Part of a small language model's weights: MLP 1088 SwiGLU, vocabulary 2048.
Each number is 128 + 32 x the weight over the matrix's rms, rounded and kept within 0 to 255. Layers, rows and columns count from 0.

# layer 7 MLP up, 1088x320, rms 0.269, rows 341-354, columns 160-239
[[147 107 133 110 147 115  93 138 170 116 127  95 128 144 125 155 117 103 119 128 141 151  70 183 163 109 144  93 155 214  75 161 122 140 103 112 206  85 141 109  82 149 138 128  61 165 151  99 135 103  58 172  87  79 141 129  81 157 126 104 125 131  77 152  74  73 122 135 127  74  90 150 155 155 142 128 176 192 100 105]
 [144 169  92  93 160  86  82 130  53 191 153 143 109  72  80 201 197 150 138  87 108 122 165 158 124  96 169 139 147 140 134 128 120  74 102 146 154  69 148 100 163 175 201 113 103 173 122 134 154 207 105 132 142  98 101  76 174  59 134 120  67 128 136 135 151  86 139 113 132  93 156 109 196 168  78 105 186  96 130 154]
 [129 151 128 110 113 111 118 147 138 128 117 135 109 161 133 124 143 143 142 100 111  97 113 106 138 144 101 141 180 133 122 105 153 125 155 105  86 124 165 151  98 128 143 114 137 117 191 238 114 129 128  91 132 103 144 132 129 117 121 181 105  69  85  64 120  70 176 174 150 171 107 124 114 146 102 165 141 144 119  88]
 [148 181 194 114 154 141 185 122 157 107 182  15 107 126  79 137 104 169 137 139 100  88 146 152 116 171 164 119 190 108 157  96 131 130 142 101 100 138 101 134 172 153 161 171 127 164 164 137 107 150 154  85  78 159 140 111 159 159 111 176  99 110 127 164 119 116 132 150 119 160  96 142 120 162 147 185 117 128 137 124]
 [101 166 210 151  53 129  89 155  49 123  17 110  76 138  87 136  95  98  71  82  97 135 173 104 131 166 155 137 115 130 175  97 147  63 183 110  54 123 123 147 105  63 159 109 170 121  92 113 106 161 166 128 112 120  93 120 123  93 140 124 125 151 105 117  94 142  52 143 110 114 131 103  67 135 136 119 167 148 148 131]
 [110 120 131 140 183 177 111 129 124 180 119 148 120 124 135 117 147 128 138 177  77 148  80 143 101 165 131 146 121  78  78  88 109 109 144  64 122 156 132 144 138  65 174 143 117 130 162 150 114 103 110 162 166 123 152 143 116 135 161  43 148  54 123  99 154 140 119 130 104 162 126 167  92  76 109 135 126 165  93 101]
 [123  77 156 139 162  73  90 201 133  55 169 151 195 154  76 138 123 140 116 112 113 147 133 133 125 107 127 116 142 126 138  85 175 101 116 156 141  42 109  82 137 171  53 113 160 105 153 109 139 192  59 114 115 120 163 130 136 160  98  73 140 130 179 159  79 118 148 165 124  91 103 158 143 160 181 129 149 133 159 177]
 [142 133  85 122 159 148 134 148  69  75 122  92  85 179  74  71 124 108 105  96 114 138 111 147 142 121  83 161 132 132 126 125 131 121 128 174 138  90 101 163 129 126 129 149 166  98  95 147 109  31 120 107 108 157 125 131  94  86 139 143 175 109 130  65 130 139 116 110 132 125 133 119 189 179  87 144 106 155 114 132]
 [105 120 165 154 108 150  94 169 206 170 125 157 122 124 168 131 168 137  86 125 157 119  50 193 147 136 119 121 208 157  74 110 103 130 131 119 128  94 162 139 137  92  93 140 156  98 186 187 143  80 127 115 117 132 136 102 178  76 134 137  76 134 123  94 167  84  96 122 197 127 156 182 115 123 150  72 211 123  82 160]
 [192  89  59 127  84 192 117 142 127  72 125 144 164 116 156 125 146 107 156 131 130 177 137 131 167  66  74 175 152 130 122 123 125 125 152 174 185 139 144 128 100 202 106  65 155 136 186 149 108 176 142  82 116 110 174 191 110 150 172  96 146  83 140 171 152  95 128 100 145 169 183 127 122  58 101 123 163 139 115 126]
 [ 61 144 188  65 159  96 121 193 188 149 130 105 124 144 224 148  76  97 209 115 129 191 158  85 131 144 136 103 128 116 153 128  80 164 122 149  44 120 158 138 133 110 160 100 113 172 174 110 174 161 151 115  87 140  73 101 114  79  94 138 188 165 174 131 106 157 168 135 187 185 109 121 142 145 183  95 126 101 138 148]
 [185 157 138 204 122 147 101 133 112 181  96 107 145 104 111 125 137 176 148 128 185 165 135 145 173 210 150  74 123 113  86 107 123 129 225  87 122 111  74 126 124 112 121 135 169 146 143  85  75 117  91 135  82 163  77  49 157 138 144 120 140 110 140 122 134 148 144 141  54 127 176  99 151 164 147 144  83 136  84 100]
 [182 126 116 118 157 101 101 102  92 142  99 159 137 115 136 122 156 102 152 174 162 126 141 113  85 102 133 156  65 176 142 139 120 157  72 131 143 164 128 111  82 133  67 117 128 119 174  91 148 147 105 108 123  75 140 137 124  55 115 108 124 118 121 163 145 110 149 109 138 156 134 151 183  82 114 167 125 129 167  95]
 [ 79 108  88 159 104 178 184 162 115 106 127  86 159 163 144 180  76 148 149 102 122 162 150 131 108 131 111 100  95 115 156 189 157 142 138 152 113 136 110 155  81 146 129 127 186 135 145 128 144  98 123 125 159  92 122 126 168 101 132 130 104 133 111 142 163  90 111 142 120 164 150 113 106  86 122 122 161 150 137  87]]
# layer 7 MLP down (transposed), 1088x320, rms 0.112, rows 341-353, columns 160-239
[[138 107 128  84 124 128 123 123 153  82 140 170 121 150 148 116  64 109 160 138 129 153 159 124 163 107 100 130 163 154  81 183 105 125 120 127 160 173 147 135 128 146 155 143 115 169 157 133 110 170  93 158 154 114 126 152 108 113 164 164 120  89 160 147 108 112 160 131  83  83 104  55 129 102 180 150 124 132 110 152]
 [210  94  99 205 112  95 152 113  78 142 171 126 124 112 106 153 173 156 113 136 125 153 113  94 164 201 149 118 111 184 118 160 149  27 157  89 143  86  91 117 106  88 155 107 103 129 138 149 116  96 134  83 184 103 102 138 173  82 119 129  99 100 103  78 129 115 180 117 118  95 149 168 148 155 166 123 134 121 194  89]
 [160 121 121  83 118  75 156 133 138 130 129 121 120 171 134 147 142 154 146 172 174  96  61 108 123 104 149 135 163 147 171 111 144 136  68 159 191  63  92  96 134  45 171  96 127  94 122 129 121  87 157 132 103 137 120 166 161 159 147  86 194 169 126 156 169 107 135 132 200 142 105 127 160 148 150 145  82 117  83 166]
 [119 117 103 106 177 144 119  82 105 121  80  80 114 137 183 177 114 153 191 101 136 111 176 145 115 161 178 136  98 107 138 209  95 124  85 137 107 134 114  95 110 124  97 155 151 132  92  56 122 124 103 165 126 140 119 116 121  96  66 164 128 152  88 132 143 158 179 123 158  90 128  77 138 108 147 119 142 137 144 119]
 [152 120 119 143 133  95 139 103 140 176 160  97 153 132 127 148 101 145 173 147 162 147  95  95  63 138 148 110 114 141 133 173 114 119 120 140 147 139  67 137 112 135 117 127 129 151 103 133 106 142 106 129 135 137 163 130  94 144 116 159 128 110 158  89  80 187 131 148 110 161 122  98  94 136  83 137 131 107 114  97]
 [114 139  45  80 152 113 155 136 219 128  72 176 166 153  96 139 171  67 119 170 124 114  81 100 114 104 112 140 160 165  46 146  63 115 142 114 133 119 154  83 188 124 122 155  58 102  72  61  80 153 186 177 187 130  75 151 123 113 134 110 159  32 126 141 142  42 151  90 125 137  74 129 173 103 132 127 131 141 153  88]
 [ 99 116 125 135 113  86  83 105 109 142 162 181 101 126 116 114 103 119  96 119 156 114 141 102 168 112 119 148 108 163 155 155 140 170  88 140 170 120  86 120 120 108  93 133 146 121 167 138 140 151  88 119 129 156 143 145  97 156 146 157 132 130  95 121 146 140 125 120 102  99 181 108  96 184 155  62  92 118 224 118]
 [167 134  96 136 120  96 123 106 129 118 105 119 136  55 113 103 126 114 203 126  53 102  93 176 125 135 123 103 137 155 182 171  67 123 156 129 102 137 179 137 126 146 119  98 232 104 175  91 150 170 138 150 133 126 125 107  81 121 145 100  81 140  91 171 110 132 121 130 139 109 167 176 125  94 120  68 107  82  76 157]
 [201 154  90 114 133 147 161 178 126 135 144 108  74 186 112 138  98 144 134  79 133  93 106  87 100 100  62 128 173 152 167  82 113 103 109 100 139 131 130 166 185 137 163  74 143  83 130 150 144  87 169  55 166 113 149  87 118 105 134  81 115 143 112 115 151 109  59 106 129 182 196 131 124 151 164 125 127 129 130  99]
 [145 145  72 111 124 109 226 136 123 132  63 171  76 113 116 176 110  89 193 169  68 136 189 115 127  97 118 148 137 121  73 143  92  86 158 141 185 168 101 193  97 141 102 116  98 137 105 145  95 164 114 124 103 122 124  93 105 151  85 115 104 137 128 109  87 122 178  87 146  96 162 125 148 101 129 138 148 137 116 128]
 [184 133 168 118  86 114 134 174 171 137 157  59  98 120 159 162  78  39  81 117 129 142 142  82 137 151 149 132 154  94  89 137  55 110 144 101 117  89 144 120 101 143 146 137 120 113 152 142  84 100  98  79  65 107 138  88 136 127 110  63  94  73  52  35  82 167 130 166 133 178 153  92 108 109  90 136 145  96 138 128]
 [105 152 127 105  99  96  75 157 123 143  89 115 132 159 156 138 139 168  97 127 120 159 162  33  84 171 151 145 161 144 116 180 108 162 142 178  78  80 192  99  89 159 146 110 117 113 163 175 118 124 116 173  97 156 106  84 131 128 159 132 121 119 149  63 131 106  70 163 110 110 103 147  88 122 109 128 110 162 151 128]
 [144  97 167 145 155 106  89 128 117  83 165 101 125 147 102  75 125 148  75  97 134 109 125 104 112 109 122 135 173  94  96 126 100 148 204 123 144 140 142 143 127 164  90 127 146  73 153 113 123 118 163  58 122  73 109 111 131 123 175 114  78 131 157 128 115  91 186 141 129 124  97 137 122 148 130 148 138 132 137 120]]
# layer 7 MLP gate, 1088x320, rms 0.252, rows 342-354, columns 160-239
[[ 94 111 197 202 124  73 132 131 122  88 126  68 139 137 139 114  95 134 120 140 124 132 178  41 127 149 119 128 164  74 135 136 125  86 159 129 113 114 138  90  73 126 201 142 110  94 162 116 133 145 189 105 119 139  97 135 140 113 196 158 127 137 160 145 130 130  28 170  91 123 144 107 108 178 169 114  42 108 149 134]
 [108 142 146 161 136  95 110  76  61 141 107 142 106 129 101 150 125 150 138 177 120 153 125 144 136  89 137 126 175 121 146 123 161 109 111 147 156 106 104 142 162 120 110 136 150 124  89 136  96 136 125 131 138 129 138 164 148 120 206 115  77 113 133 125 148 118 135 132  96 166 117 213 142 176 142 168 109  52  60 162]
 [111 129 173  92 199 115 101 167 139 167 111 154  57 128 137 146 172  71  79 110 104 122  60 149 138  84  76 142 118 110 150  79 126 123 129 116 126 117 158 150  77 149 112 107 107 122 175 111 121 134 172 156 104 169 148  85 119 109 133 129 127 130 100 147 146 105 128 121 111 112 147  97 177 172 111 147 112 125  74 109]
 [141 152 138 155  97 131 202 183 110 164 181 173 199 122 128 100 139 167 145 150 152 100 135  92 121 126 113 125 133 149  96 117 245 138 167 122 127 138 136 143  96 156  86 192 146 130 106 173 146 107  95  83 170 187 152 153 128 117 115  93 169 109 134 134 135 100 113 111 166 139 110 118 113  84 136 133 124  91 116 107]
 [ 81 106 128 170 162  92  73  79  88 103 103 103 110 153 169 133 109 121 141 123  83  90 126  93 104 130 131 124 177 143  67  63 144  66 142  86  83 156 154 126  68 173 172 129 109 167 149 114 150  53 151 126 139 124 110 169  78 121  90 142 153 101  88 174 147 163 101 101 118 132 163 121 177 109 174 204  74 172 122 110]
 [146 145 144 117 159 140 151 173 124 144  82 154 141 130 118 134 155 158 149 131 152 127 130 143  80 161 152 154 131 195 101 130 131  92 142 137 159 177 108 133 122  69 123 183 148 146 104 131 156 105 132  96 207 105  79 158 130 180 127 117  93 104  80 156 111 149  98 145 133 143  95 115  65 177 140 145 138  92 127 128]
 [106 168 132 111 168 171 137  93 137  98 120 165 145 174 161 110 172  98 130 115 168 122 173 181 153 145  83 206 127 148  87 124  83 125 146 122 115 172 186 113 115 136 124 169 100 143 127 144 157 141  86 121 146 145 109 145 134 174 138 156 181 129 116 158  90  89 132  87 138  93  98 130 135 143 120 153 121 103  84  94]
 [143 183 105 123 202 145 167 137 139 156 111 112 103  78 128 104 154 110 143  86 164 114 158 120 107 127 122 123 110 155 133 100 114 112 133  85 122 190 146  79 169 130 169  85 136 118 190 143  26 137 107 158 162 152 126 145 109 126 136 155 147 159  97 119  79  74 106  91  93 108 125 153 158 117 103 129 144 144 153  77]
 [ 63 132 113 135  65 130 134 131 139 109 187 139 119 133 100 124 167 159 128 129 152  87 129  73 127 141 105  71 140 112 142 129  64 103 149 198 123 173 173 135 117 136 137 145 136 151 126 143 146 137 206 131 107 212  85 144 171 127 108 137  91 128 147 201 113 102 125 116 141 113 123 205 150 101 132  12 130 143  96 136]
 [150  83 187  81 119 162 138 113 117 167 142 152 163  95 157 115 140 146 147 111 138 139 125  99  97 147 128 156 131 160 171 149 145 112  98 128 126 151 113  86 211 150 153 107  35 111 143 106 112 100 128 107  84 198  94 151 148  50 144 172 188 136 107 158 137 165 116  97 148 128 179 130 176 121  96 122 145 157 106  66]
 [107  71 134 126 121 147 161 156 131 141  99 123 139 111 144 164 157  70 119 109  66 132 179  89 149  82 156 130  73 168 128 152 147  91 133 110 121 108 161 140 118 127 129  77  87 111 139 186 140 115 172 114  89 160 158 140 131  87 153  82 115 186 125  82  49 174 100 167 153 153 108 136 109 111 160  77 144 116 135 127]
 [126 106 108 117 140 125 122  79 144 155 175 128 113 144 150 131 144  98 109 144 118 126 117 117  93  82 130 108 133  89  66 138 145 105  86 119 116 127 149 151 136 125 101 143 128 184 104 119 143 151 113 143 120 175 137 127 101 110  91 112 122 110 168 103 162 128  96 103 174 175 157 111 129 113 126 154 105 139 140  65]
 [ 64  72  99 112 115 118 115 134  68 159  58  68 137 131 176 136 172 126 104 129 118 148  79 155 107 181 106 137 146 117 124  70  88  90 116  79 148 147  89  86  71  85 155  54 130 103 131 110 145 130 157 112 142  98 159  76  86  93 100 110 151 195  83 146 130  93  69 119 145 154 139 117 162 143 112  55  95 105 164 170]]